Weights of a small transformer language model: MLP 1280 GeGLU, 7747 steps.
Each number is 500 + 50 x the weight over its row's rms, rounded and kept within 0 to 999. Layers, rows and columns count from 0. Numbers have three digits each. The size before them is the row's rms in percent of the matrix's.

# v: layer 4 attention value, 320x320, rms 0.118, rows 171-206, columns 192-255
# o: layer 4 attention output (transposed), 320x320, rms 0.11, rows 171-206, columns 192-255
# q: layer 4 attention query, 320x320, rms 0.109, rows 192-255, columns 192-255
# k: layer 4 attention key, 320x320, rms 0.113, rows 192-255, columns 192-255
v171 118:489570534572465591461481427529454458537535476479568482451510457521573392498604497437508523484481404557501539454493454517565485493524444443535433560578510476495481548458527410534395435560555412
o171 120:477471529498550472465453447491470555483426490507462534503482549527505514618485494422495459500492546441490464613495598540600440462623525519575525499515572490470507418472557536511477547515488523
v172 119:476509664483408497487490434529463451502495561509516481506462489442478539494501533621494514486422496528469437567518451423518480472459474428505545532457570476419637540569481429497536503576486518
o172 121:447552503412512514436481471490560425510506465491435466506509512487500471492476449502523485492526478516502507517469443478542533560501498483544427532467521513393543393552579443466542556506477409
v173 117:453546524426493498474514562543436533568496500524569498369511516490479538579633575544506477430550529466554412512508446563561556564520556465506548454538493493451534591509508417463490524534555489
o173 118:516548611527504394585389527483455484510553515525539463514528550537490520437454568418476429565530474444477509451546497437493468478528459499443499467498534463488502482518497415473479517551522530
v174 122:566486448489467466496532500525488547444562606460488412467423507516483537450559426527470551495537516548409522594568506523526548572570455493477621481530450502571515558485430538517513424511485496
o174 123:473461465563522531551426515549504592481495399496434456511478470388514562654465494493578543523553471424535472511423461504489489466421519507526408556455431486504576562485582527525418478514545487
v175 117:506370539570525472494432479442542441567445493549514575560499445519417549492587416528601482543513451479486560550576436556434506495605508464451494496511528491532485491485542549496479517524409492
o175 118:486623596422487445524598474498409469487507452445496479539554557467514519552514572466412557409490535542516535498503395555366508498503442510472485508473514505393490561559516501538482617547534510
v176 119:428540506678560507513517443512491551438539465566445564515435558541482505472450514603483494573494449464527463514509481544444507498462602499453471515438577509474477527538498536566515445551573455
o176 122:571442484488540498489535520565486417589542510474388466527602533413493426484486569471560494505551462474585536516449572566532538531433471536460501480573525527520516489479444454476542498510527478
v177 115:423504467553606496451455502449522459507459645519508535417537542604595545470470463508498418504552568554491516608465522468425574406572384507531443533601538466475526481537474495523457464485505482
o177 116:434566442537493559428464506514492455572504512475482537593501449531444424485486588533471505411490447522480433604484598548559512515472505508488528487402512480518473581454350505641399512487455505
v178 127:561468584490513485479587469394482437506503523471488478575491567500408451502532494474562508478583556463563522465514483530500508474520442444487403568519574469448498523483413463445508412536502493
o178 130:431607558521447419412496553625506437484495400525361484418533462508481397486519486553420556552471508500492601484480494538477477465498551505590560547495419472603466507555556518531529459483502462
v179 116:632555377418456459525520503503546528511492537545450471508510400534553512471558538499402455574376479505496542448542563485507607579462454490513554467453575420420528425435432597514448471484449458
o179 119:506473478498625567502450467660531465446537560517527459496482481469418561502430465550490607428487453476486468517476470513443513377409365503521430523513434518520413566460548471537526552437469421
v180 118:525582446568428521497458540554503489560456484476548471412535613480616605500423462680506537494517465481470486538458459504494460530500507432474471501457500519445564473462546459450578551564475554
o180 117:489526569553562395417538497439466432463591494434410510439529464539481481496525512425542511443500484524577524503442468495487546494548507518467510486517512498478493421521477600509447582509490496
v181 119:553496555450512483564431538489500455493470523405519523466529531483553493447480505513524483481498549497439536481500431485476558402493548487541501545493599558533542482442440585568513530512537596
o181 116:546590503519445498439583527489588577461530491518573443400452462564586447526551480525453414459572471470504525398415583465509605493479495549489524483535533564529550470540494534428513446534473461
v182 121:591439584514450406472522397415499571625532548517538408443483437608455477421503474533449547510500594471545449430485491588444536486520533488498512497420515493520443526483514557522612499590511515
o182 120:443578506485600602510560513543521466466499435531496572468470505442469516381570537555387509453608509564619557489475494465509518456443465450507581443525471568541588420546489554471582601516492513
v183 114:445501462494542573531391491516533435577519579567520525411541450669439551487536500501494500584457535435581570504399510504610515496539478503529544527494530462472449516501559557507457508520516501
o183 118:474601570490498433460524521518375629381447487490514523494599485497526522450487512439434449548516456539477413516552596414414509419543502489480455400443532568533459489519502469464568482504563487
v184 109:507556592601463403502501512569445464455426512486571346602492474508552560471491535499533613488424463523546420544594501574527455512472525510524470529470399488510476526535438522457485523519532532
o184 108:426530516534484492505461499518490465384483507513545545521480567561472534531487401483493496525546521448479494472475510449452508506553496490409560484580455486546505506509562604487506416528453504
v185 118:452583511482441497478499440533468506544437507501500609523481480497522531497529423516462596543430429396458464413487525501611349529599523472365478528559470481462482494502528536461565526459514495
o185 117:499471528491412479586494471555590465434493508481495437454506554523456516405492447483431447547480544569495549465475423542539510504510573544523532510491542382437455487540542467428529468540492557
v186 115:485481571580428509488483450442538537397432576450489526454499539461528642475452576481497448440532512522495538533515497456584413513550552415470506357395461495562446467473540513510526514512430515
o186 112:506521555591476449518502523556420499472452472511471399588484479477525443445511478510466539500525391560628430537486445403472538459459487537564564584384516580492549462573497526453520525466496503
v187 122:485495549545529457491539463464530567417472440532436463420508497517467472497533465463470613434461539463495541557566502508503475502381468549543534520459583474584450416567483513495626510533479510
o187 125:540473430532575518532506523527510441482427406525602494512485489461526345521539600428535526502528542569561582537547581465501445511553543493409444457514444475436550496417518426502474478404464486
v188 120:429560458485503468618503481439528521531505484507509517475541405501412369526425533476495441492508507499514466478528493450466441536524501445394520396525408620477474464572519485453435458569474470
o188 119:513460450530519501479402561573532500459559497462556451582503576468594491460472503463593519461483541485531525583533466463364527487506500516528500508496477402570521635476536541454440471454562504
v189 116:493492601490511508396537489516546474487618528566538476544620463558545509439514488401483436517468455434495539548482528595503553486436506547545515497474477505504477581529591534585507567555543509
o189 115:492517513493566641482486485475493504516520554526504553544546504475556545436484447478537513489498535537491477482429477460473475444475510408457506468547577492511471472424545432549475578555479491
v190 113:525597576476494508499458506517457501519537448494480519560511465462495499478568579452567516484464535481554431540434479555496512500468502547495515535497562487414513523470539506563520501466511460
o190 112:484442489492409475548512445480475430457547449546503520469497461436420507514471480451475542481546573480457569537610419590496533480468527552513531526614556500457489432526452506452400503412573545
v191 121:525413451473505397590581492456446495561537524501427508517521507544448497561501437437538543513500495600458408516551490545569428449575494506529516502467425494520450555525542544502476503435498497
o191 121:619561476458388544509531463522566522552581473479438545543466416375531454398539565482530511519573518508505552524493520502551457509531471461508433489505535467530506474505566548522529509531595512
q192 135:449440522527389500496608484607464533497491401470500450472516455498593488501539500557537490512459574465501449520547442475516452509434537487498525468489509469590543542491453537532529488460486509
k192 128:447491591500484487579567608508426479520568472451469508589535468522463510529406447511556450400557412448470475482412540525543500489462536547508491500442437525526482543483435453485554450448426488
q193 136:481516519462568469457497523441515495512497604515498601495501436513478576494509495591528630447472470549498535553526530424526492495507517471492430487570520518453481577524475566541433521532535474
k193 085:457581516529579570555549510560461519493544450522490548508507513492490460439469423480512544486498370458453452521492434589480514547413570540481495545602445464540488512398438512479434407485543532
q194 116:508500487428485438559504447444527482415557430438530434519464596519555428502456547436509459612461533460448461580522504521466484463574466522493534516486522477609512474499542491550534496512430566
k194 076:453483407531530476470495388573420550350487464524490460475407480490532470417543514514527512536516511426539478509570453510527472529480507460380483576599513490571526498495569537450480491542458509
q195 116:535518497537577551509445589390490441486438582475473555525454449589517516477521517527478637546387478587514500528570514454496494451543525475526533559558537485507438551525512496510415545485588504
k195 109:501562542480454527580428505454478461516461573464501519505498518579499433475510585504454570561447445572503517587533481421415490561541430470417556487612561468461469470518597522403429454491503424
q196 071:442530529488482556504483525617517495533498514574528619516565430556512550551557390542470488411508513563423571411483479486535480585482536462484556426517513490455526523450486464497504499462480470
k196 076:550503465532611515509529569527511500573507528467603526522536509449525542523526455484488530462544505427499490493417479526525526480578479604516504433376403505544551500482392525564462487437506498
q197 093:510417530502480523503521466602486477623436410644476476496582441426483516446557477436522512451596476505478506402412435494605504547409501551482461494503431475509498453487481545478564446469492478
k197 089:512466415612562503505496595529502499545468481467522550568466439436526528557480485474507523475528491403492564509426525525552535507578561612563535496403383539559575539502462416584583489426505539
q198 085:441547543419545492524513458567592477486524490508590639527568495610505548519560377535496505483478573560463531475541480566472524505551445425437487438507547436489485479445480500506433492476458563
k198 069:465502510503502516449570495616532503464546470567592481495495480416534609450483407486516475422556490493444463461488509562540472472529517567471452494464421562625509533405411516568524516570460537
q199 098:492451575507507517541515488606503464602453387596467483502530448429512527435561375472504485422581481521460503425414425478546531555454482522480489477475461454478505450485513513442511459440494492
k199 096:554480446588570501510517601489502498548466491516499480521495488484512512564467475512498519436507507446533571506397487513486492528593460640564559515410389500489562494501434405588547536452500527
q200 107:511507477436470540439512480360444504447510530509509465486404506500480431546443576534509482634436573513545480542519541519431520397506560409569493582487537503544520546499496409532532572583490499
k200 083:532531433587553663417527508476494535536435510514458503478512474506487467428468476456544483623573429517402531506497446534446464575436546452630466569594497481537561568541453491532462488565437447
q201 103:423465546519501449496531476553541487603444434489536428515529509409505545460504450545500567444490504477492441416490478510525527473502391562431445436461452456450488422507503550464493432479558485
k201 153:561501421553493567470526600431421518526447495518423447511479457430495463514478531459536489509557480459509547491396516493521522511473618563619514585458389600542523551522403440531576484517443522
q202 080:556419557571562490498491539506490508491504462495437534513561569619483376526571431429497518476464553461510361435490528621528559525502582529571463478470559523475533431542517407471487516438534593
k202 085:477487593481490504487530464536493525433576518544567420514467487484490565425450557512560453484523405557537572527431469388475493451486421492560522471532570414446442547518520581496506553599377364
q203 086:486518402569434499487468433479438483499507489556500503545424498458427554430467518493419534521570516458532431591511419512544483464511435445601416475460432527486489401454537557584570529538476517
k203 093:428549458425467558476500523495482547495581517489489572452541603504512490460458484377589574424480445546525530413417588490530473509535458513428465490507480582501503464480498420454512448518574543
q204 087:435467614491489416439487486523443457491435489414432515516486385452544486490610449513459486510433474471483588449511432501455484545368440432507542526528533582582495526547453551497496512490581507
k204 093:519452516531450535454459448514508563542510575624540451444567545586525480548454548550539524477584455505526539534550576510491445477520560528539441525463444429506541407583496484520533585446395474
q205 086:566491434543478498507508494473475455536448623434469554567533421500503556469507453338490585533405471489522385473428441552531589427551594485498515525513512451524468524549572477508401535500514534
k205 090:424479489501491515550509502477479531436591426546485432436557544505564542527538515566511490460560577476513582546569540444499406525445516485558512452462590539475469540460496472429548438509567520
q206 081:540546532530469558507528473510533489428511572459544581526545486548422440542489425554532465438489573506447544480366551505526474320563441458495501555484430548477395475437512493447393505426473533
k206 089:514434470409566498616538489497488548436496529500407525420478484428542481543480510503458432513433520475469529522592470500476537548415541494504498449500527486494538492477551510565495574541474479
q207 078:524555403524481455545504460533512473512396513512458458485602391534552577530514465497580482448544527452497417542578411501489395551500474472537458509478583466460591542482474515504500591532526504
k207 087:512549576421524585479443450550511482417544487521596476451461580516451497542449422511460547502525545457466524474420575464493586433544504528566482516376539466556489486467522510499546489516467522
q208 086:515416568568487470513504579437506601445527559421458530570501512546550465481499533517501564554555527511511520557428495374501553473580457523548547588543481485535433375551503538576486568552532560
k208 089:467574476492481487550503501510475536455466524589512453408434573455535442503520479473533474496532442386441451508552449663590542515465489481409439423480524571450491549465515457397526518468498450
q209 089:398521549477519493509510453531529461506553367520482522444515510548430492438476575371541535465502458490504533560542532492450448439524469461507373558508469575570495360535562529527558505553444533
k209 089:461550483499481457529465476513410485395514551478460582446509555432512419529501486462395409515563563401379460389494535554497411609416410561396461474536466414468524537513382475501530479497449537
q210 087:460449504468440485557468563516479471513547500529467468471475468540496553546506490493472566478442558529512465480483572464473504527503464418487544486522571579525489506456475549511567523529476577
k210 094:507515407505590624365439467446591655454405490477480480472459475482546507529545536546512526583499613464377523524561528536502485560575438519673459489445512449435534411507489522540406517519578431
q211 077:517545452508498499532458519565424400449557616479501479534539494484501504539487502552379540469443494411576514466588470439561505533476559515469438491473541504533457482575526414529443513533428549
k211 094:453598528471572475527448576485512545447396517467449535488503537533456461507533443516511470622495483561431429581458627532456535475449556523504547519457485564454500505471534499565547561535458435
q212 078:423489502557516496461571486506499514475501489498473512464461354522507525513502512564495563457560486476555425511428532470533418501624467501418422517474467506444486505521472517453586436552478515
k212 084:486517545465446463541487558419500428515502525574513505456474566472448473527542565468478565471490503541447520491513459600521572518376589529490514465444477612558585547488499534525531439486409446
q213 083:500540538487548578473527469627461449462518414460539579478500546552520495495433460401430532516543509467499542493589493534405551375496504450490575530572489480577505456389475519371485446515543438
k213 097:464521567492569483432417465486481507498466493497368532452439477520481511444546575565514524484469526458499402514529519564416477561433446507411429441422468567506517467482586511528546500385509516
q214 084:543446572506477530500482529493414542512467463550583478441530421508516523471499453509490511449503490505470508503519568536392502526450523488588566520531478311514547522450498467429466535383446473
k214 086:424458477512451478391564491459576431545501462518522477522419489525478571582497470480449458536542563561477455509416491505469513425476583476494422459600550575498473522554608503566463523584557484
q215 082:449402496537557530588441604508485512529459518450492430623400562453595460461459590509414510520477505575471526443502534483533542558485530474498480479529533499457369517591573542460498412564479508
k215 092:520536558489553505480559557444374444439466453494506487488487456507504490422473504457511549490460452526449466574564562492595438409559535539436515604497423489557530560504465550434615600551489410
q216 086:526502539535467483490526428516469485490502522486510553581428515551495488418473507353390471529510447536536482447438515523534471586482507519565444584540489465563413527588525639418418457514562456
k216 094:489562525410556409374480531591479519550520454515475488523525424452437471520533486529603479499495545511492520506626471543419527514515491519529488473470465534558558445435591404558556482452474518
q217 082:509492416488498494463503492533534544512508560564502564490584426606472424519507544578530421543553455524417479449420420427382451532565553497531378470548467550414536558438447557498454462435571515
k217 088:486450555457547456467514468537507461544537455498486509475454528465494512431415433551409425459491518520540470502563426537434519484453499408543491495532490527518561500503524430493540485480439499
q218 083:562548370595516468360450465579377443426466505486483553552519375527443504542577457494470589426503443547530585495565565555465490503500492454431504496526512471500457453443543496466410476567472549
k218 094:467577505590435501547561467427469469562498537524511547527467584608517465473455452423489435555434588546512483505338438534553456401592557612492512538497477485448523474547529526525453547389431505
q219 084:552509514419518468469448569436456534446566501500559541508430470503531493379516414529462446313498557454549582479560539538442541517481547510472485461515472508510484506473418527450587505570469501
k219 090:520508508465509504553565498579580464562465488479531545307421525486501487514369523523567462592444469504434529496466492408509476545452573415533490588462447468544543525472531568607379489476502574
q220 079:511479489449505513388532607542545480488585460429520478535575536563460533539542516534490488540472546472455423438565447518574494426425463449476449450425417385427456514483518532535540411549493493
k220 088:466479465530554486527533497427389541454549455484530507471407485403502484401453528473576512502497466482605535489445579556479510532464531525472476474540553550540465493517500492498417501504511611
q221 082:519501539477491508515488538557508498431487509449461467546463511472543450530482524490437510542461539502566499572497583500502501424507578479531478496481531569530562494509514580538514486392486511
k221 088:536606558471512456514542528414491433498486522444480501555508527554390569474435522519565550513510477513490585482404517500565519617464550508507462484578475541480432494468475476465566596572541493
q222 089:586476449498521505564466556437494496442520536476476425481539428632520491564476435494438515428468503553580551553493531463563490506462510414455563492552543472543495479521413534472534520477544473
k222 092:507461525499559524542545522469430448496502519479547612559490496431548504466384533533448514571541586553469479460539535530523565451611534566566445597481494468477515618487563473584513475523527503
q223 081:398476485514479478494452566464535467483522469498517514561487336462522464494458503476468438534521636537428497559484539467496507422537554484549531520509561492515528520516378461475475532575458534
k223 090:510627454460541506488507536521447536435471555526464461472528502555466519517544516547475427476456478520539472466542521505541398501479452498362563528515575512456496570514570549512561542442553467
q224 083:439575586496413539542485490482484585488537539464498513537500523508530504477458501478491582494496563503508515572404489510587520551504491487436539592527570571549527508492457424533553485468566468
k224 089:479585522445486449537480501434475466432455476581485556521567521475529416483484484463474497552519488606548445404499496482502585470546488562513468450515483498517542419444460455497440510583492454
q225 080:511393582513479445468508476444522511477483504505560500515457527502564474519472452550569547587393464511516492528561523462489579479485531485513494552457583487471456490531479583526498433411479466
k225 090:616537459427495505566507525456564570441568541470514492497485440439488542500571493508462479424505550537459581513580468452420540542507515473506553421493446543487561598425455473425487528529529607
q226 087:452520542477552487563574491556501401521584446412452527499547513470538541528446446538423402532467576537557468476522524553434450525426514548488590435462519476506446489471539540425393533537491501
k226 092:578505398494494541513525493477470524536430445443563481426455509518493492495516556512478560476435419532597543478430531480576577404492414553590443568457459511418516513533577415536499576441529494
q227 078:566515503509420527500576570545553619461483531507491485483522468552501472526475560569391418570450540421597482618514459529511458470442483507524491464525486521443464545414547579464415501465477561
k227 096:386511557449582515514441549465517457522411513538493661514445565480463441490485551499523511473464515489532506467449474389535558509600579488517451564486535488569527472458496421520515478481479480
q228 080:464502482468504506377451520452521491475452496575500468536477550506602512479486509492464525455518528570550500419477567466445438531521512555466529475553577492463566432434541515462539502428430546
k228 087:496511362591555617556495539495447537500565540572574487478502578510542477494514446498633458389495436476428534496551462531522555497462519492490513500431421461443518504517436425412492459561540428
q229 074:562466513598521552519533538541452538433441513461507515566584512474481575517492569530486512516491559556489572540525435548532462507443422601678485474514576528519435433386445515468508455497522508
k229 083:431496417545397466489462545456554496478441501505562477391520576492492457516442453497425462510458473382492439478436526549601588555522513525465524526556453382574510472578538513498546593513553564
q230 088:456407551414475538417573528566520439509490464588454561457490568583438548497453495501496518459452390540470556498544442588489510551517553586522484451547514507550418587419507424522547444529488479
k230 097:471599544546547457541480521500515592538485548500441480589499513456445437565559541471453544440547473399534525373529513511441525482536467509433517511549507458412522483518540481521498511526459503
q231 073:445465479453609508449601503427517541460492438491425554508543588430586564445506460485424546498505555490471516464459481565413436473483572548500502483555427515463449606507515608488408563450490391
k231 082:511418586505493561541517549493509458474496528468643573472512434402395483519459521472514466439558488442464456477606540570606477485556578530551521530555502450515468437524501519539436554464434560
q232 082:382439471431431492470464487520438562424518526515663574487469434483500397511585511436488476532556460500448435590492486614519485542522528517478481518496425563485561412622492490571515573507567555
k232 085:500509511542504527480546471390462518486545562490430460532585546516572523443382482437510537585463516536546436521519522463424455443453487481477433538534485491353370513399493490513462444520500452
q233 084:527499467541482527508483491423535462463479421469463518559507493520560512531517415495538458489510498488491494646452492503609511428487525479495518394470643474508399489538471362460441523442545522
k233 089:522449520510478510507523481514437585556514491539526492489464545425468444431578633568477541405445620539520592435495416482437539491579480551529454531451412515520484475410514517561555461522438559
q234 087:550486505415539513496561503536527410486494602510501529466534473528567387560507514530499560489525421588530539518397566438410438513622540446422489463429461453554485498485553499480567395561447493
k234 097:519472491551364517571457506406512428415461512601548465551436505560478548507519516486443511501548518524524468396540508456558506512470468562393552491499503504530430549495494408595537492537467459
q235 084:497550556556522512526502537529444580441438528469487522551469539624577631551551527666484502521448430500544550495606535408444485510513477474525565450528452450497480596523490449490483488533464600
k235 086:503535451521492500516431529442587503572480466640539506436473507487540456462567427416550499490559490517589413626541411533533497463500484515493508507411646478533517484493461560492511488493493557
q236 080:488563563429502453491574524464536473494496516545492452445530601500550540483514475589554527481486388544432548492614433466499505620546472489558458525500507510524514491495453535582471472495630479
k236 090:496410448540473589525418464405479542498470556415455490523449506447543530493595463566527530495526533354506606509460460523479515479511483542458536476471548583432560500604546476499552539505479557
q237 072:592535451466550485487510438568554518454509530453515497512466588544551503477521618470486415503472506507539457455535482465421515504511482480511604460498597545536512518440471468492479474463483493
k237 088:451512476604534458553506586420432470536508503518446553524497444435620474637471500487520556583463593474446493502482489466604465467452457511485450427502473526539485510448505562567477516570514503
q238 079:446452543510403502464501427475505555560544574507513535514659591499488448491446564462509498548609499463446545470544478478551496437542459531493409525540491533509476456487553508529495495491465430
k238 092:460461547446539515541432475485446560503524418415529424423407523447495484418492500443402549411573453428452542453572447548515529523509569554492479549505424445526507463516505512483491496489464495
q239 080:412492568458392440508533502488534556437366561540467483500475504508499482428445486508559577486522525488556501516407531472564468345466426483444589499486517494487542497462471501472547452508473570
k239 089:459534517500530449455478576427509416461540468489538612558480476522460486413502508528522501460547458502521539554528383496443556535598516633460485489476342517505463485473387444521520465489429466
q240 075:476487463525495462469561496526476463512499476428402577556495510513521503556511531486550429537471529508496487511436439518531499482456539430501588461535525511592484566495522588422457544402556532
k240 091:477481471473514477432506375490517579544508513446495524430489501502534456454518480534478528449502496498587525498464571463414489544511514546604523471527521478507547507499499441583498466635557467
q241 077:492522492526529594543549494598492508525437545472458538546455469564382550590500423559509637405559430482480446452499500534485510514548443554524569436506467513469572512475517467462574531467443427
k241 088:443469605506539602589507530504532513520445474533544501507527539672468459467473490417429431503509476464447451558452497524462498443405564512427405600410474544549501549551481511493429500562531507
q242 087:426501525519588498534522467531547536584461442556506553541449511532442504545612533423522525442516524475545553482470490489524488475467473485491501488455628493504562499554508503504550502495468528
k242 094:460480484465469532437654497472579600576483469537599454484481475542555428491487520500421423533538540500436477555454473458456484455545521530500552483564514403443449502482453528508492342432481464
q243 086:526559468460452453642510443535522535504541504524453472504667522564498455476409500523486584489549581499589461552505491537575588578506461482558544586463507536442383488568485393507500611504554535
k243 089:388403458542560519549541538454516485409513584444506538524466497500491564462555417536434412517497500507425550518621543516488424589463515377529508491490557455562599460458534473523448457426449616
q244 085:441457635422528419458494513445503479590515546467546533595512518488485561525396501570531474424490486476564503454436462541493554454542496421503513413478422541569555481428454541446390534485476522
k244 095:496546452541518559572480499452404465467515465445447401439464495566553480618504459494432490498514467488442471556502559482496430501593513496526573418427600521538534458499497476558445545524488408
q245 087:500491556566507463514521532452487512548544481399503466490480501470446360420580542475566472471491497499504499500532591579501554499513480548501490507479492511512549481586443572593505509510555584
k245 097:482437467511481402481440542494510522385436437561471441488511474458591538501519486510537403427427510605485498412541464508556493460484434471432459548590503548461524612505514514451444416505456499
q246 076:527467562548448501507546479475454543509449475486505519439463517444437531531549532522498560518545537473439449541429503519548556472504473507452376490463488555549532426480517459515437500466444426
k246 082:496516512458462499486468464440514486429495393542592521485506520416475455527515454502544445468542542469449496455540514498497417440407457471584561430529557480439475531507447477548478527494557613
q247 086:530513432543466481466589467604515410463484408481447595551483475522477426570494460482476491497549526523401491450514551525449520484476476395573490477567519522502435466446595551532506537524446419
k247 084:541390484441510451470324467486532546516510502500514466443462457496386529467537560455588482518471523579544541582462514463513458536521476552539458535544552586480625515492533522412467523389466468
q248 085:558576491429515561517433579466473509513546491462529527483586481595550563449587528475550498453505497512439568373575511484543496484467502479608561558492454443521472626528422522429458494452548505
k248 087:526496545576467478496498481537585460535502445540434486447384448531490568555574488500451521413400423470505521520530503542494474531543464463425595545408573483446489435472484511609463488509417555
q249 074:582464485480486433398565491521563465488540445494500471519458554474432443454517562500524531510501525505567496494518505484447512482475500520477445538580480543542528389519447561443574511464516489
k249 091:459525483533538559411504421524488531498372449506511564452484463379496544459540519458515474463513523530562476502563435499478400494537405501499510461507491543528548575431500527415498458473509515
q250 078:551458567475504417509423504419526536534555453482458538514502515498519507417464504442539512472584559458450533499562474446481442557564499530476524598464563446594528444501530426502516457477449485
k250 083:529491500512498599483579499577550528543489562479538420569439543452546537528483476535439472541438430409443449444491482537529536520433470508522451416541472424447555451531453589483484444449557546
q251 080:555561445477393542463501463522564533489494489536609455523537514526441513567594531537537432505440486467449412587592541484443508508559527462555490482535538602545496485451395498418397463460519533
k251 094:456512584454573514484473536566523455529436501495468555434471428348522604441515449571532473460619588564590524405523435588462505468496422513538553429490579563530575544450640536517561561500556468
q252 092:545544454600518498426577503512537423521492473489534515419420445502482453619454488441524515471464465477521464519613490526494468507434531522592450457503480503431463480443390540461469430580524503
k252 092:444445411541548463451473509485466459465487515458456526426557427518547533518505594496504431477491596513534437575544513399483485574543535476446547475457496506561455514579659457488468500442437524
q253 078:493522534575543444546543489424498448488490496546485476337466535477489518524478482464487623452431588471391535506480587518509560487423484496455453455426514519508485615549416476549489468513449556
k253 087:547515506503491464513453487530435507464496406470522451509430551337510457546485470485506450560508498541490403481445494465503507462461480435591472475550481506480489545536457516529486454544531550
q254 090:481467465534500502454461417491479502467542493402498538605404401479507524550537507449560410472467445505542450478514452497490501507485536565468488480528490483430481501547502439518557565517483552
k254 096:600537524478520547432489553498519408539413506459536564471563530459520507409528469508563451508562458494461465480442534467602540454480516509471462466483518548535530515508474522491436448561536501
q255 078:377593526505579497579529461405497503451478519540480549450507430526554477512460557421488514492553477544628487446419510461504501417506486597471477510515511491401441462543532474517432479528472516
k255 090:468435504370499511527395507448553412467457511505563531522455580563513564530521461574540471459429529552428549588483495506501415519555514583501501432489475470426450493507503483494521592537449435
v192 103:497484505501424578440496477595518422448480417504529492437632430474558469512492487616585520454389528609579471492539438491437538450508562501458528510564543551475439505559546535408561568514491562
o192 103:437489579506533472546524555525451527492418519535550498388526560538572468503482463525467444483486517523554460456409453586448453605533466474474506523520527572526599448445483479439516436502451476
v193 093:435460532506503477535485446526467538476478456523499534550487456499430506492456536560533493499458437486483391538492439533496526473459453413373518490457532477428547481471543435551527480413523448
o193 092:454479489529540525506549467501593528438498549439519560485431508529583618527553486532437404534564470461529510486546492497522515440477502480513504481530531498424541526505496482554510492472463589
v194 097:484534506419443479510473484521530511529452510453429502496455622550620529499506570458504538503479394552479550564503482529485529533444558545488518651486549526470480508454583461445480490450506503
o194 098:466455470522560475527405485480608470420393494464467489408417433441514485442528548490420509491419469605455610511518534503528544478611489563492581543567532482495411484477617539532499561447456500
v195 110:425473453444464528561385455439550555395420481392524455471468561405472564375529514530521466492459490500403489525533512416490470536512511450523534483533551497478490487378519369555436527502555434
o195 110:484506519506529432504422549516480529565547510400609424488484484557563562514541480528532504498460529404482536582496458436453515525434513518580518438487551407531541410543477464476465464503490432
v196 094:499475473486537528501494490491460511445498489486478589484552584534506551450485491591620427473485473509540540494490580495463476616513489519519408569560545514517526485513609521478499481524554472
o196 098:557475510525578500619495580570493510474551418494413449476448468515612515491439576495473464498487441478535484541547517464528387512447561522425504564462496435501447566445500448500553385477443473
v197 111:591456491517551572442600485495576458595437531517465520542480543504517578379478479452468461440487422488543510408478399483476555616524464542519514485565441499484483578620472468513512576508457544
o197 112:518472448514571456521572474527457483449512480518513480456515407513469508541351505548425501633497514494406511486500635540501456489475505422524538476500512529504517579477415491504512485471614521
v198 097:507439530545497526415511579464508538552504547574494515520563564554533488537610437502539499526569486554550459549535432545475449450412500561466433628577502508454479454449502550608372579497548500
o198 097:552474548572502470524499488414497509519612434497497425485467567502375549477522526450464467459490486417502537566547510551541502386542560512436494518568504515499433546517556566424513529559508443
v199 107:472473476409492524459368548451515492461540576515480493434459477526508419409487546533560517467509444575456488449603563512456522495512545484537582525434485421452542429422468416538468526508500575
o199 110:593452604559542409551482569505426458530540469475424459504482505544527570595575539500573519448439484499436644516410529463497554558496543552538535461555551614552520523360560539487536467511511452
v200 102:472459459529566524447455473478527457520483493520491588464462520523481487506436527558408440525486484451482547580558486414574456429639493520499539460482541397443453524462502417546456469588441460
o200 110:458476484497471455458461561542506524565615468423478503490449503376495581523489406492583467467462512538468524516460548502552484438430421535583566463517502459512480462581492534483474444476462591
v201 105:535511433479569487496524461478482470488555558411508503505540598435522408470490526605540529542435544630430494498548527480520551554541452534611481581576429394450509450480503466559533557444561550
o201 108:484567553573494465518508509554452545479460380404365460471477473549478528565546532479506584402508538380524513521533514583514457535453531518506468440506520503482501503506492415509480530494424519
v202 094:446475427493520499478475625483481469493510544457514439561563481525490539429418477449511436495489503528460458458531569483431541560515535492437478509504567538430506538488451492473515517539493512
o202 103:471423435639494425547560470446508458464470474426477398578492422464560572564483531462455547429536522472599543395444549482413489464470551555513553537452441434540440545504475500468516554514521505
v203 104:417536425531449488462476535385469559494551586498556415499575523480518470525495424504521531605436526498528481535543498426505519475450452452492475491466501426591504600525478458430397503467480607
o203 103:557631473530485530583508504482542528443458494455491483530496499371452473465539517524550439452536593386542466539557531533529508493450497627546530508530498460585545555412545482502492593627507479
v204 105:476516539551477503431484521505509381542528540414533553494521540509557537445484452465580446540480543517460469504468486577520523504523510534492442456507548545562477480383565559498527511515526497
o204 105:463525475606427547504466500509456525449424388523474516472392513556532467431529516467494592431509465459500575581604379470499536570567434439404576516451447584492543505515527503494483466500497470
v205 106:564561528528475478509525508423495516511485533492413559496425454493515557477565452603491457528518398504451565429534553513464546435438510525382500623430642533536537441524526491444488466503506411
o205 104:460532466467585406533501504455542573559515406397402491484491470547433498547451358563537588545585473512521478530537487478486471514539398506523527505456480533489414421504539589470461508563535525
v206 106:515492501437566491502541426447501521613463483509544435387523507420620494550502454525611367469404560481493509518559509500545537531508464461516413526471441439501445479540463594471426582533491432
o206 109:535470526586454512466497487579545569464417381512413488498480608530445454494549471523528554463490463478556482560496475461450525468499545558479508471460533514577513494539439446449458409425554422